Weights of a small transformer language model.
Training: a variant of Muon for these matrices, 5934 steps.
Each number is 200 + 40 x the weight over its row's rms, rounded and kept within 0 to 999. Layers, rows and columns count from 0. The size before them is the row's rms in percent of the matrix's.

# layer 2 MLP down (transposed), 512x160, rms 0.319, rows 8-51, columns 80-159
105,141,155,213,121,158,162,121,148,236,186,183,188,208,274,189,200,225,222,190,206,167,186,223,233,192,304,183,206,209,252,230,132,198,235,221,191,219,257,168,195,190,247,221,210,224,180,189,258,178,101,257,259,204,198,187,258,167,186,212,207,163,148,87,172,244,180,182,218,197,239,329,265,170,138,236,138,181,218,269,181
083,245,203,158,245,234,182,171,177,211,187,182,218,167,206,157,154,273,157,182,204,209,202,164,182,202,223,241,197,221,184,166,155,197,219,161,281,226,264,215,201,235,284,230,169,279,194,190,256,235,194,182,168,123,183,182,240,233,209,192,178,225,233,239,198,295,198,145,171,184,250,178,174,210,174,151,250,75,140,144,263
094,156,176,172,255,148,166,138,153,224,119,224,203,206,226,171,245,161,183,153,197,152,162,227,141,238,267,207,213,216,139,139,220,199,237,225,248,256,199,211,165,214,209,190,189,276,163,193,251,145,183,205,176,174,159,208,244,231,141,126,247,214,189,202,182,156,237,137,114,148,168,131,246,196,195,258,212,228,170,225,206
098,238,202,212,172,199,174,183,217,245,217,261,171,240,154,142,183,261,230,205,212,255,260,230,197,210,221,121,283,139,104,170,192,201,292,140,264,230,181,220,182,256,165,179,141,237,238,208,202,139,299,204,225,245,152,244,223,182,175,251,239,146,196,190,259,189,179,197,181,214,177,174,204,181,178,144,196,217,174,210,119
097,287,201,172,150,177,222,234,216,158,244,218,247,211,195,155,196,194,173,230,243,295,208,126,209,183,113,220,181,136,228,89,213,194,212,196,218,201,205,242,174,200,224,188,196,205,211,101,155,266,157,197,228,162,195,167,234,207,202,211,194,241,245,151,156,181,185,182,175,165,186,190,252,238,229,226,157,227,150,194,162
120,162,196,170,208,216,248,177,101,203,168,205,165,217,229,189,117,190,174,183,173,218,214,137,218,232,144,222,234,218,186,140,212,188,200,174,220,266,225,178,237,176,187,213,153,207,211,151,199,174,214,231,221,304,214,187,183,210,137,160,192,209,138,221,230,206,269,241,185,200,151,160,174,156,251,183,225,208,229,163,168
101,183,214,141,165,176,154,154,145,203,234,178,179,178,233,223,253,202,194,271,199,203,171,139,191,161,280,151,141,251,230,207,224,165,206,223,205,196,212,176,170,240,139,235,201,195,162,210,139,230,159,225,242,227,208,245,217,162,226,225,160,241,256,275,228,202,222,174,272,178,225,195,194,181,137,208,187,177,154,195,213
088,173,199,232,219,143,209,162,125,164,186,270,127,182,226,235,262,206,114,137,243,195,158,185,218,163,229,271,247,169,173,155,109,149,255,165,271,217,237,177,185,184,209,153,123,196,157,295,260,195,221,184,211,119,267,204,171,177,206,196,257,197,203,235,210,202,225,161,233,172,232,186,240,263,184,195,281,204,126,194,191
117,229,227,144,183,210,126,147,226,207,172,239,144,140,204,168,200,233,203,190,202,282,136,202,149,156,242,302,228,155,124,291,181,169,226,233,189,218,237,237,202,163,169,229,199,240,210,248,231,208,244,150,213,201,148,194,177,160,172,118,220,181,205,89,282,239,239,252,242,151,280,225,247,250,211,231,180,235,125,221,214
095,182,188,199,136,181,182,279,214,230,327,210,121,146,181,223,250,268,214,195,146,191,201,200,161,212,170,233,213,173,218,271,218,206,205,200,214,264,194,152,197,163,252,230,164,241,271,190,221,239,155,249,155,210,238,172,202,155,178,246,225,149,279,196,204,218,197,158,209,172,239,232,154,140,239,244,126,237,216,139,269
075,140,220,233,136,214,241,168,109,240,213,175,204,181,182,224,210,142,194,231,111,155,196,264,211,192,161,229,168,162,217,194,154,132,215,216,124,237,184,187,213,182,233,210,199,234,209,313,227,225,229,217,179,205,158,211,238,234,200,200,203,176,227,213,233,184,221,230,137,224,236,177,142,254,228,170,208,172,212,125,243
095,204,278,211,246,141,215,160,169,113,156,135,178,273,247,287,228,206,134,189,190,236,200,203,164,243,138,226,145,155,183,136,118,186,169,210,170,291,166,174,207,215,276,237,223,223,227,210,235,167,290,170,171,180,246,193,199,232,145,213,185,277,222,160,187,150,224,259,178,213,178,204,291,248,180,158,217,206,184,173,224
097,230,203,192,130,304,260,212,195,156,189,231,84,176,202,140,225,190,179,174,185,232,250,104,169,195,246,230,240,188,262,202,229,181,182,167,218,139,198,198,212,246,179,227,203,171,190,237,231,198,181,163,238,183,234,149,227,198,180,174,128,262,201,231,205,266,155,227,146,127,223,196,230,166,193,171,198,143,285,202,210
092,185,149,217,232,256,128,252,247,274,127,282,192,182,208,298,205,127,175,201,214,179,184,166,187,161,185,194,130,164,171,182,189,250,300,191,219,152,231,233,200,205,194,173,183,231,163,146,177,213,156,220,176,160,252,171,269,179,185,188,144,191,150,258,238,226,96,176,159,162,225,205,253,166,176,202,194,207,186,242,265
104,198,183,221,183,123,257,178,252,252,195,200,288,243,121,206,175,223,175,197,176,187,202,230,141,219,230,180,230,228,161,237,154,153,289,221,188,155,187,198,213,259,219,202,102,158,195,178,130,175,165,190,254,232,239,240,198,194,213,285,237,174,169,244,135,169,175,177,198,235,153,173,124,118,190,209,192,257,190,277,135
103,169,201,212,181,177,257,153,209,176,251,150,173,268,220,166,211,216,198,214,190,205,179,197,269,210,205,207,197,236,223,217,239,162,232,141,188,148,266,207,175,216,206,249,217,201,248,251,198,133,199,177,144,172,133,180,194,119,178,155,272,240,144,162,220,156,214,277,136,234,171,192,232,203,205,224,166,265,154,239,245
120,212,192,258,163,246,176,197,161,207,229,205,211,189,137,217,182,328,192,257,213,193,258,215,236,169,214,170,148,181,187,254,243,207,185,241,248,177,211,198,141,242,199,178,221,251,153,293,239,201,217,219,269,169,186,182,223,161,193,214,277,169,179,126,168,273,181,244,174,237,219,169,245,172,165,156,218,234,233,227,167
106,152,175,123,250,172,167,173,214,197,226,176,233,175,168,247,170,164,219,156,149,157,156,127,236,137,157,252,254,176,156,200,246,160,186,141,199,178,252,238,232,291,217,173,287,175,265,234,217,235,174,212,234,274,186,201,257,192,212,164,193,221,164,192,213,205,231,173,213,272,222,250,254,194,180,181,208,251,212,161,214
084,226,190,247,236,188,195,226,227,190,204,265,247,127,198,196,230,167,184,204,157,180,229,226,128,188,235,150,236,198,180,200,114,298,227,237,210,246,195,213,171,218,187,237,214,216,148,206,274,279,198,194,211,173,148,215,297,158,208,127,200,183,186,108,184,212,228,228,165,188,246,242,184,135,147,198,200,225,230,203,194
102,151,188,218,108,206,210,204,168,200,162,161,126,136,157,174,189,131,199,185,267,219,136,139,248,244,192,202,154,143,238,179,193,189,249,145,199,173,202,225,227,229,245,259,228,277,223,203,181,246,144,174,198,157,136,179,200,201,214,208,213,213,210,268,247,125,231,178,169,179,223,138,127,164,187,174,182,206,221,228,225
118,193,165,174,195,174,211,185,275,211,234,242,219,110,197,237,261,188,152,176,208,168,180,195,189,195,262,174,272,210,275,264,239,199,235,147,208,229,241,200,135,166,157,196,232,194,176,167,227,108,207,171,235,139,216,195,165,203,164,150,254,165,183,162,196,227,204,203,249,106,235,160,145,114,246,215,209,131,201,216,166
083,158,141,224,230,206,159,178,185,170,224,141,113,259,170,195,207,269,203,233,222,203,142,218,169,213,198,223,164,185,165,178,219,152,218,187,261,292,197,182,185,230,184,251,180,282,148,171,212,164,275,165,199,250,228,212,105,206,198,202,194,225,176,182,102,153,191,243,187,252,206,164,181,123,174,155,171,236,276,226,143
101,232,187,232,205,165,140,233,214,214,147,207,235,228,199,252,217,265,194,175,162,205,98,175,244,221,243,219,238,183,201,199,197,155,148,203,166,293,187,213,278,196,258,216,142,226,208,232,212,163,282,215,173,194,215,199,152,212,254,245,148,224,198,177,182,197,163,193,296,151,182,177,243,217,242,218,176,204,250,293,229
093,228,316,183,253,173,198,171,176,260,180,177,243,167,173,234,204,187,187,171,200,191,218,263,228,286,197,148,172,144,298,194,216,205,123,263,186,185,167,242,181,167,160,221,185,167,222,198,167,181,209,193,257,200,141,109,233,240,256,202,228,188,169,185,275,171,240,168,232,208,132,195,130,186,253,257,148,229,93,215,191
102,219,216,163,178,175,291,233,175,197,136,217,177,157,212,242,232,199,181,196,184,205,304,204,155,145,215,255,203,202,194,218,188,220,166,264,260,168,154,158,223,135,169,180,203,162,172,199,213,269,266,169,231,194,238,229,200,180,246,126,188,237,250,224,248,248,115,237,225,174,157,209,209,236,234,157,190,224,243,190,266
082,172,214,248,164,146,179,143,239,256,107,166,153,168,238,165,233,176,171,213,187,221,174,244,123,175,170,145,163,222,244,205,202,172,310,164,196,161,206,203,216,290,219,184,193,225,211,201,175,122,189,199,225,127,162,208,131,195,191,196,250,183,251,219,214,190,251,177,201,188,229,224,216,229,232,188,216,154,223,156,206
105,250,200,234,231,175,121,139,260,196,161,231,185,190,273,193,217,180,171,172,156,218,178,223,184,263,218,204,264,280,120,160,230,215,206,177,150,206,175,196,158,202,138,137,208,139,202,219,206,164,169,169,206,175,217,240,215,141,214,235,235,210,168,241,180,164,239,141,178,182,172,205,291,241,213,207,149,250,148,177,190
095,226,155,136,177,278,194,220,139,279,178,225,192,175,245,248,187,216,169,146,265,176,218,180,224,204,271,197,218,204,282,236,183,168,250,203,160,189,154,171,214,221,165,169,183,196,295,273,266,221,183,160,161,200,202,207,183,236,168,222,208,174,170,189,185,249,230,247,214,217,225,226,234,206,251,161,223,197,148,168,192
111,257,123,196,165,134,284,205,188,289,149,257,266,141,217,228,297,231,225,156,189,174,162,167,190,248,153,191,220,193,222,227,242,219,247,168,250,176,167,244,157,199,159,218,242,236,235,190,157,201,103,166,226,145,213,200,240,167,171,233,244,283,191,213,187,197,161,210,202,160,189,257,221,191,236,229,230,231,205,207,239
094,189,196,228,212,205,162,270,296,220,169,199,167,212,189,262,168,201,226,212,299,168,207,161,202,246,234,155,277,182,254,142,214,216,166,150,220,176,259,182,178,264,172,106,197,165,208,118,255,197,207,231,235,235,172,277,136,233,221,214,156,167,187,130,156,231,203,250,235,231,235,200,192,181,232,176,142,148,190,163,195
112,131,234,254,208,159,199,218,221,270,202,204,212,130,180,232,242,170,171,218,210,212,182,247,195,239,174,173,76,233,253,253,176,246,281,247,136,130,182,143,247,226,225,229,208,244,222,171,161,217,143,191,194,158,172,171,196,208,199,208,182,196,221,189,219,209,176,155,92,132,178,236,176,177,186,207,180,239,194,292,248
119,201,137,168,180,162,177,207,199,174,204,179,210,195,189,251,159,175,237,134,191,196,215,220,206,263,173,254,175,168,268,125,198,169,203,197,191,218,154,255,202,171,243,231,277,171,291,241,204,143,173,113,234,231,202,197,185,193,217,212,201,235,167,143,148,151,221,178,268,253,129,173,223,188,172,168,244,222,220,179,251
129,180,160,238,183,158,199,214,205,178,185,261,182,211,205,156,233,183,193,236,184,152,195,172,178,170,195,214,265,244,161,147,163,190,242,176,261,133,213,194,199,176,134,179,241,234,194,197,214,219,127,180,203,206,241,263,180,202,222,220,198,215,200,178,197,259,200,235,139,191,135,290,237,164,230,222,215,252,184,221,194
095,224,230,229,231,219,188,132,228,164,159,269,181,195,132,220,234,205,223,249,189,185,132,161,253,224,287,237,253,185,202,200,192,277,218,120,210,214,231,251,170,95,213,194,221,274,200,164,195,118,140,219,193,193,274,204,209,225,250,191,220,225,225,198,223,188,170,190,206,189,250,196,170,224,197,196,131,163,146,208,209
102,151,189,217,151,125,206,160,180,236,206,186,229,207,204,269,221,142,186,175,209,119,154,238,232,187,225,222,174,209,163,221,181,214,184,243,170,186,190,225,247,161,276,180,150,148,246,221,159,257,198,223,199,243,318,222,155,194,181,207,149,183,171,168,210,228,201,246,197,244,207,267,272,235,182,262,243,242,250,172,187
086,174,202,253,180,227,248,284,228,155,235,211,181,155,192,268,128,176,154,59,234,270,218,247,297,212,180,196,173,185,249,203,153,280,175,168,181,236,207,215,196,182,168,159,206,253,182,223,176,265,212,158,153,183,183,182,161,207,223,276,244,241,232,218,198,201,176,208,163,196,167,136,133,160,182,201,175,233,226,212,234
096,269,218,220,245,186,205,161,142,241,232,240,168,250,124,193,293,224,226,193,107,199,271,254,228,214,184,232,217,232,212,213,155,167,183,234,206,189,192,170,225,185,232,177,185,216,169,141,126,234,205,188,182,178,209,223,152,165,182,231,248,238,154,210,226,224,183,297,165,145,195,181,138,283,203,172,143,279,163,179,221
106,213,241,148,225,203,227,243,192,255,253,330,184,133,151,242,194,199,112,154,266,193,203,173,218,232,299,150,204,205,251,150,202,194,240,216,196,189,211,254,255,198,199,143,177,194,231,284,163,189,211,211,119,190,240,225,184,167,226,122,208,167,191,262,187,171,207,180,154,153,172,180,190,205,200,186,228,158,125,226,204
082,218,168,250,269,206,241,183,153,134,195,250,176,134,172,221,159,190,205,182,209,214,180,256,200,192,156,207,289,163,187,241,199,189,205,168,255,152,198,182,185,198,166,225,312,283,290,311,169,200,188,253,205,177,226,141,149,132,204,184,232,180,215,211,131,174,218,174,138,207,222,216,205,238,185,220,220,142,142,197,223
092,173,217,159,122,201,162,211,173,225,216,187,202,209,159,232,176,144,154,242,220,205,258,240,190,190,195,232,161,255,255,161,236,181,192,101,238,256,220,235,187,164,154,205,259,188,217,147,171,254,220,239,186,204,201,162,130,173,258,241,258,242,182,151,155,197,236,177,181,187,185,198,144,191,216,267,163,202,189,161,227
103,237,215,145,190,251,298,266,180,155,171,276,167,180,104,182,229,245,167,274,275,190,247,243,198,145,246,170,197,202,240,233,125,206,173,243,203,177,303,228,175,125,197,198,147,207,255,183,130,228,273,204,245,229,221,168,182,172,141,165,147,180,144,273,205,190,162,220,195,274,135,186,270,175,183,174,169,209,256,238,177
109,202,230,221,192,101,186,247,204,132,212,198,161,223,212,266,160,204,217,201,168,251,155,261,66,198,90,150,277,231,122,243,190,203,190,241,200,194,138,203,251,183,158,177,192,187,208,204,209,135,208,221,199,224,155,217,157,244,190,160,139,206,180,147,97,209,240,172,285,196,222,189,238,235,202,178,243,237,190,205,247
112,154,206,204,231,143,213,190,127,221,140,162,225,188,196,178,163,233,230,170,206,197,170,203,215,233,228,137,171,235,165,193,216,250,181,159,213,232,207,216,236,158,197,184,226,208,242,234,211,155,223,244,245,160,149,154,109,231,193,225,175,188,195,246,192,138,252,210,202,247,145,254,210,195,255,202,236,313,192,165,161
098,224,202,171,260,216,288,147,157,180,200,229,164,216,95,235,245,188,181,199,127,234,147,217,149,186,240,237,207,186,210,207,194,172,179,188,197,173,197,117,238,222,110,237,254,173,205,205,228,161,257,231,218,189,209,170,194,215,257,150,186,160,246,277,278,182,193,197,237,172,206,183,140,202,210,290,228,173,203,215,149
# layer 2 MLP up, 512x160, rms 0.224, rows 9-52, columns 80-159
080,216,192,175,183,199,175,242,227,192,196,167,211,256,242,225,247,139,167,182,222,202,224,154,240,179,211,179,171,185,191,170,220,176,170,284,219,206,222,208,258,193,248,210,152,138,157,200,255,174,119,238,143,251,170,241,247,173,284,236,205,151,285,178,211,231,165,126,210,272,233,209,243,149,187,221,166,197,109,236,217
087,183,212,236,161,138,227,216,187,146,224,185,175,181,248,189,139,168,179,168,252,197,180,258,245,132,258,205,189,169,189,152,231,256,236,229,149,224,123,153,206,255,187,141,224,264,246,195,208,143,164,215,150,220,154,257,221,223,142,233,268,247,219,262,202,162,185,184,215,196,232,215,223,193,201,154,197,261,165,160,202
104,243,217,175,264,154,190,160,248,219,249,172,144,156,181,274,234,195,205,233,200,168,163,214,197,224,203,169,208,202,220,223,165,203,300,189,185,237,208,154,194,216,263,258,186,194,227,129,205,157,193,203,134,228,231,168,215,175,221,93,230,229,188,253,208,224,160,247,185,281,212,177,252,160,205,226,230,287,217,150,216
094,166,202,152,185,175,198,210,167,170,180,199,258,178,242,139,248,197,164,181,225,221,205,149,229,249,201,185,157,268,208,195,190,229,179,166,93,201,210,201,217,205,183,182,205,87,160,141,194,212,299,156,194,147,229,118,243,158,128,190,192,231,103,155,140,215,217,221,263,159,200,151,223,206,172,261,198,265,224,209,176
112,268,198,221,218,281,227,221,224,186,270,193,104,255,114,184,159,269,236,220,213,186,132,169,242,191,225,231,225,234,196,222,256,168,271,200,182,248,212,210,208,179,178,167,200,161,192,193,144,170,205,228,256,203,234,182,198,241,162,129,205,189,265,170,193,147,134,284,199,168,260,106,234,171,227,184,168,170,186,223,203
104,179,225,107,216,176,221,193,228,211,253,225,171,274,194,114,200,207,215,190,193,218,213,149,265,166,220,193,217,230,247,193,267,187,201,268,177,212,197,218,131,280,219,215,216,167,184,172,264,178,226,265,187,185,243,161,231,129,227,147,144,168,156,198,190,221,154,252,143,203,214,200,211,236,164,285,297,166,248,157,163
086,179,235,207,198,202,189,219,133,172,192,247,227,236,138,192,233,176,123,254,181,153,190,165,189,173,285,222,212,235,191,189,198,234,209,181,230,189,257,180,174,222,192,280,222,251,265,250,265,215,219,148,189,200,134,259,249,85,217,215,181,158,195,167,234,260,229,239,233,151,189,190,165,173,222,224,228,135,195,201,197
102,189,197,187,177,137,132,187,144,284,231,188,168,234,166,263,128,215,159,253,177,231,191,216,169,113,158,176,200,169,249,255,176,223,184,266,289,198,255,153,160,187,244,175,187,196,214,160,240,208,157,168,302,138,85,206,264,178,248,176,277,289,218,154,186,223,196,205,280,211,194,238,195,143,187,225,257,182,191,260,189
092,192,169,238,190,107,251,235,172,175,211,193,228,175,167,255,164,246,152,205,182,244,185,256,190,182,162,265,214,251,197,271,285,283,171,200,210,220,201,269,151,179,240,213,208,188,223,142,211,132,121,179,149,244,194,212,202,178,202,250,220,157,246,280,185,256,176,209,253,158,134,242,264,197,173,223,236,231,243,218,202
086,230,207,209,236,181,143,244,204,197,156,199,171,205,142,206,299,142,140,179,220,143,165,138,223,221,168,189,224,170,237,192,223,181,244,188,177,152,214,154,236,112,233,258,209,113,181,160,173,203,189,241,285,220,242,208,213,227,126,234,183,148,137,181,176,221,243,158,252,254,214,187,202,196,275,177,234,186,280,139,240
080,175,237,221,259,149,253,246,143,240,221,196,145,186,139,159,190,199,264,225,183,114,158,154,240,207,224,210,212,120,253,244,269,216,239,113,156,196,116,161,223,208,176,173,179,149,243,177,177,127,224,183,225,166,145,211,272,185,162,284,226,238,220,249,214,194,143,183,220,282,133,203,227,162,210,270,192,178,125,203,193
094,154,167,153,150,213,167,160,242,183,186,141,247,202,256,138,148,169,211,160,202,196,233,231,226,215,196,291,240,237,206,172,278,225,215,151,169,188,169,231,278,139,117,190,212,192,147,226,171,137,175,223,122,140,192,214,276,174,173,164,182,223,197,191,184,221,108,259,187,238,143,226,220,187,212,211,241,175,320,182,197
102,194,284,178,226,154,169,265,172,146,189,139,174,267,198,171,248,189,226,249,146,217,218,163,233,250,175,193,233,267,216,203,234,191,221,161,151,176,234,121,168,184,162,161,174,226,146,182,241,225,254,249,155,221,184,176,188,205,251,231,253,207,256,180,269,179,180,224,211,238,166,230,281,232,200,191,156,177,162,227,175
090,127,114,209,186,208,144,220,187,190,183,223,238,216,255,178,303,235,184,215,200,276,178,145,163,190,228,208,195,104,146,196,160,261,240,132,132,227,216,213,271,225,179,202,210,148,169,208,274,137,240,147,213,197,243,192,186,222,177,264,190,182,180,217,183,165,216,212,163,185,145,137,255,179,170,267,213,196,239,227,188
099,148,246,251,257,221,232,204,181,230,204,162,203,278,222,205,178,187,236,213,197,185,200,184,202,190,207,165,294,231,171,138,141,102,265,177,158,189,274,305,201,216,241,233,210,179,162,180,152,201,230,199,211,137,114,133,200,151,161,154,177,229,137,238,247,192,161,159,197,155,278,212,176,196,221,194,221,214,161,174,195
119,177,180,193,258,251,116,213,231,217,180,264,194,161,225,242,193,189,170,160,179,94,273,151,249,236,161,191,134,247,247,228,250,209,147,212,269,143,230,238,186,149,212,214,194,246,160,191,164,167,250,222,270,245,225,190,239,174,113,233,232,160,171,219,169,219,216,184,217,200,219,152,165,208,168,131,269,207,238,217,262
109,169,180,141,189,170,175,195,203,153,227,204,233,163,191,239,168,219,193,165,131,180,153,174,212,142,205,163,135,171,217,250,237,236,211,212,133,157,250,226,235,263,200,201,167,162,291,210,146,240,174,164,171,251,215,178,300,224,157,230,254,243,182,311,185,193,206,179,189,316,215,268,278,197,151,162,202,213,161,225,184
087,239,234,173,216,200,239,166,217,165,117,219,111,198,226,204,133,194,249,164,209,183,206,138,249,276,190,131,262,280,161,228,287,188,241,227,190,180,174,124,233,258,221,115,190,217,270,163,268,309,156,187,150,187,177,197,185,206,236,191,250,271,160,150,202,173,126,177,183,186,227,207,228,261,209,186,161,203,187,143,120
109,188,288,169,260,167,156,233,119,194,241,203,193,276,252,201,119,178,154,209,227,260,228,275,166,214,169,168,200,250,158,246,221,181,228,194,150,178,207,267,171,169,180,248,211,184,153,127,205,166,260,171,163,163,214,180,230,176,255,161,179,250,171,224,162,209,267,204,233,215,164,184,252,190,229,201,253,170,228,171,264
115,201,195,149,135,244,222,202,241,207,193,185,115,170,160,247,157,178,278,234,218,183,181,196,256,236,235,224,265,172,222,232,216,250,245,138,171,271,212,208,184,219,217,229,159,168,131,195,252,192,243,164,252,192,149,172,211,177,192,225,193,142,246,258,179,256,244,273,128,192,235,141,197,181,297,220,172,236,160,166,270
090,193,139,265,266,215,174,186,180,171,209,156,156,160,239,117,226,213,192,252,135,247,243,233,203,223,182,242,196,164,205,124,216,211,187,200,162,287,184,174,223,160,135,233,255,221,272,204,121,231,186,239,151,149,172,230,149,196,237,229,250,213,160,149,124,197,183,251,210,193,256,231,188,203,172,154,216,183,234,264,185
096,186,132,218,200,195,200,120,167,154,146,174,298,191,183,136,211,249,204,162,212,267,156,184,230,200,215,172,212,165,200,188,234,178,221,232,172,289,200,255,249,194,236,248,241,220,213,228,193,138,193,261,148,236,226,193,196,213,218,201,219,187,157,190,182,203,169,179,262,184,232,190,250,223,148,223,235,232,292,233,270
090,182,186,227,120,203,244,138,137,197,205,251,244,204,169,154,172,245,233,196,210,168,241,225,157,138,225,229,237,179,203,145,280,204,181,170,175,201,140,219,341,250,191,244,177,179,171,252,158,196,239,166,141,201,192,246,122,252,148,184,239,154,178,138,117,235,197,188,227,238,198,223,120,188,179,211,150,195,192,226,220
099,232,212,190,184,197,230,160,149,148,171,215,257,121,196,167,224,220,228,168,247,165,292,203,190,162,227,207,185,202,220,222,174,276,130,263,251,142,204,236,212,66,142,144,206,213,233,191,225,229,299,151,172,275,187,178,197,237,221,202,176,241,187,207,220,243,182,212,149,180,153,218,259,199,259,197,295,154,229,234,218
088,197,174,243,260,226,157,154,162,154,272,175,154,201,216,193,215,175,184,302,220,157,270,205,162,270,191,209,181,230,235,150,245,208,219,213,172,253,187,185,209,185,203,147,212,288,212,168,231,152,253,270,195,144,152,153,211,251,189,236,246,175,238,217,161,208,156,205,200,225,149,174,259,172,190,184,155,174,238,170,204
102,252,210,205,223,285,127,221,245,234,145,228,260,168,207,189,224,125,190,194,166,145,185,193,218,193,168,223,166,233,163,202,271,202,158,180,193,262,201,201,207,178,98,206,206,274,173,150,198,128,166,230,181,263,198,167,244,218,186,182,188,187,167,154,228,182,223,173,182,207,171,205,271,210,156,164,190,210,157,160,217
091,179,172,239,133,176,242,186,223,184,192,239,184,182,164,258,197,198,140,165,161,275,197,291,230,244,201,240,187,147,196,161,219,263,183,111,212,159,224,258,204,256,245,274,170,176,141,247,180,217,221,157,190,239,143,238,178,207,155,232,179,234,174,184,221,154,206,161,247,127,160,116,231,250,153,179,256,180,302,196,208
099,129,128,261,212,183,231,217,197,209,186,256,229,222,230,211,203,211,218,205,175,132,218,193,221,189,81,168,219,219,187,191,193,260,232,186,261,204,201,227,167,155,127,293,178,200,144,238,188,151,135,139,163,133,215,197,151,228,175,192,210,239,219,197,192,202,144,191,216,158,224,259,195,150,233,285,224,259,192,176,207
086,217,228,156,149,240,226,201,225,176,212,209,167,199,188,174,177,169,162,266,254,153,170,178,194,238,238,158,207,231,250,212,238,196,133,244,225,191,237,237,147,252,216,181,206,179,229,178,238,147,220,198,208,225,137,170,186,154,185,144,259,188,195,247,205,214,128,206,259,267,214,199,145,175,162,190,156,181,182,207,144
115,228,116,220,265,217,148,199,176,263,228,213,249,154,141,220,248,204,234,222,211,253,134,234,245,138,118,145,90,146,187,216,208,169,177,260,190,150,142,220,256,206,165,167,218,261,112,171,149,195,242,252,202,159,141,241,213,217,112,208,200,180,272,252,222,164,212,240,175,159,170,213,203,172,155,284,204,301,195,199,170
116,224,162,170,257,187,143,209,201,226,256,153,224,204,165,215,192,168,260,203,170,187,214,205,198,199,162,195,205,203,243,181,166,229,238,183,151,185,168,194,204,156,187,252,130,121,239,162,209,164,154,147,160,229,176,265,255,147,236,216,239,275,132,221,214,242,188,144,264,268,255,209,173,180,193,231,301,273,172,153,155
138,242,173,230,201,160,166,184,169,207,177,205,122,215,130,143,237,154,229,208,84,130,196,165,266,164,199,256,227,216,201,238,213,135,194,143,253,129,256,240,203,218,198,163,212,214,137,276,231,222,194,231,192,200,212,247,190,207,215,237,184,191,171,147,222,228,227,253,182,199,153,268,222,145,199,249,202,267,239,243,204
102,239,254,187,125,186,289,204,251,180,124,245,201,226,159,210,195,258,206,207,236,171,222,88,172,286,193,190,179,272,202,211,242,258,152,247,258,226,207,107,256,183,201,149,172,183,203,197,238,159,173,118,118,137,193,162,176,205,212,148,221,173,181,202,259,181,195,288,183,236,165,230,187,216,151,197,167,253,260,248,257
097,186,149,192,219,135,208,157,251,149,175,137,176,152,222,250,228,183,161,200,194,202,202,280,193,114,220,218,184,253,136,167,191,229,190,310,229,182,185,271,251,162,198,173,207,188,271,174,212,188,149,192,162,177,259,172,201,162,214,211,189,258,190,217,211,310,259,208,153,207,200,224,289,133,245,229,270,217,246,189,150
083,207,127,201,161,161,203,201,180,134,145,232,190,235,189,241,238,159,267,128,76,232,249,221,209,182,170,247,257,163,170,296,224,199,203,177,182,185,224,189,214,147,132,118,158,194,201,111,168,243,188,106,243,294,208,285,192,207,209,205,238,150,211,199,163,170,161,191,110,273,159,203,226,206,172,169,195,232,194,216,138
094,186,185,237,217,115,228,157,204,208,228,277,184,141,189,156,196,189,236,149,195,155,230,217,227,151,225,131,169,174,224,219,249,237,163,254,226,249,198,176,242,202,269,163,266,281,153,154,172,164,214,186,259,181,181,162,261,260,207,204,249,256,226,269,189,132,131,181,163,164,241,249,204,190,213,204,113,199,183,169,154
101,193,198,187,190,222,211,182,126,176,272,200,176,136,139,275,186,225,129,138,167,253,207,195,250,182,188,202,268,211,224,156,234,252,226,259,199,116,222,233,207,179,150,146,270,182,176,193,203,224,144,237,204,227,214,216,212,240,129,234,165,142,168,269,168,150,234,219,253,190,230,119,225,216,207,103,186,162,186,207,214
084,261,221,228,197,116,181,276,185,144,188,230,238,144,199,222,133,168,145,177,189,146,154,196,154,195,258,192,322,194,235,194,227,222,220,150,138,205,164,208,195,219,193,194,280,231,213,196,184,206,185,248,207,211,239,243,199,183,187,204,183,208,179,208,149,227,124,234,261,241,225,182,247,159,264,217,188,239,213,198,181
093,186,209,234,109,195,166,133,226,189,263,132,242,201,223,244,206,172,200,124,228,186,139,218,189,190,213,218,180,168,176,148,254,189,240,132,240,239,190,237,165,243,228,237,177,244,178,197,191,185,198,260,274,256,176,216,253,161,201,184,196,122,221,208,241,215,284,191,192,212,162,149,119,226,151,208,161,188,178,169,169
099,173,212,127,238,215,232,259,177,116,177,252,290,151,209,167,208,216,193,192,188,190,253,98,191,168,222,166,213,213,286,173,194,241,150,252,199,165,190,137,155,184,176,146,245,246,208,166,153,264,235,216,213,144,307,133,253,185,140,186,169,189,136,192,161,198,272,146,216,220,207,201,196,212,197,155,147,215,168,183,173
111,176,158,187,258,208,192,257,229,152,163,180,204,192,234,224,147,155,233,266,149,176,193,153,144,148,122,200,232,176,102,165,189,209,179,162,215,196,174,233,221,217,168,167,170,241,131,216,211,181,227,227,217,193,155,206,239,234,140,126,251,161,105,208,108,232,243,156,264,234,231,200,196,187,172,281,239,176,248,253,227
123,206,192,200,177,196,198,247,164,198,188,174,146,209,190,169,192,216,155,214,206,238,191,156,201,187,223,177,180,207,103,247,249,216,173,254,262,206,160,238,231,151,185,212,187,223,234,192,228,103,168,107,165,187,211,182,230,181,162,241,223,116,270,277,259,177,156,206,223,186,256,237,219,237,182,219,255,228,130,230,248
101,214,202,271,231,207,113,196,180,246,207,187,122,259,227,176,209,176,179,267,159,213,241,205,172,228,220,301,246,180,211,166,126,204,143,234,177,148,274,139,285,175,184,164,182,216,185,259,283,160,204,207,257,139,252,247,197,228,251,182,152,187,186,194,217,235,219,263,254,200,220,163,202,165,243,263,186,124,145,178,152
088,206,286,155,242,197,255,207,189,193,287,167,232,222,242,228,200,237,192,249,218,152,317,180,197,179,231,146,234,210,185,296,228,206,160,180,224,226,168,278,191,205,169,328,220,163,238,210,272,221,166,158,164,153,220,185,235,174,151,171,213,202,312,288,188,203,191,191,220,180,173,230,165,213,159,245,222,202,190,219,176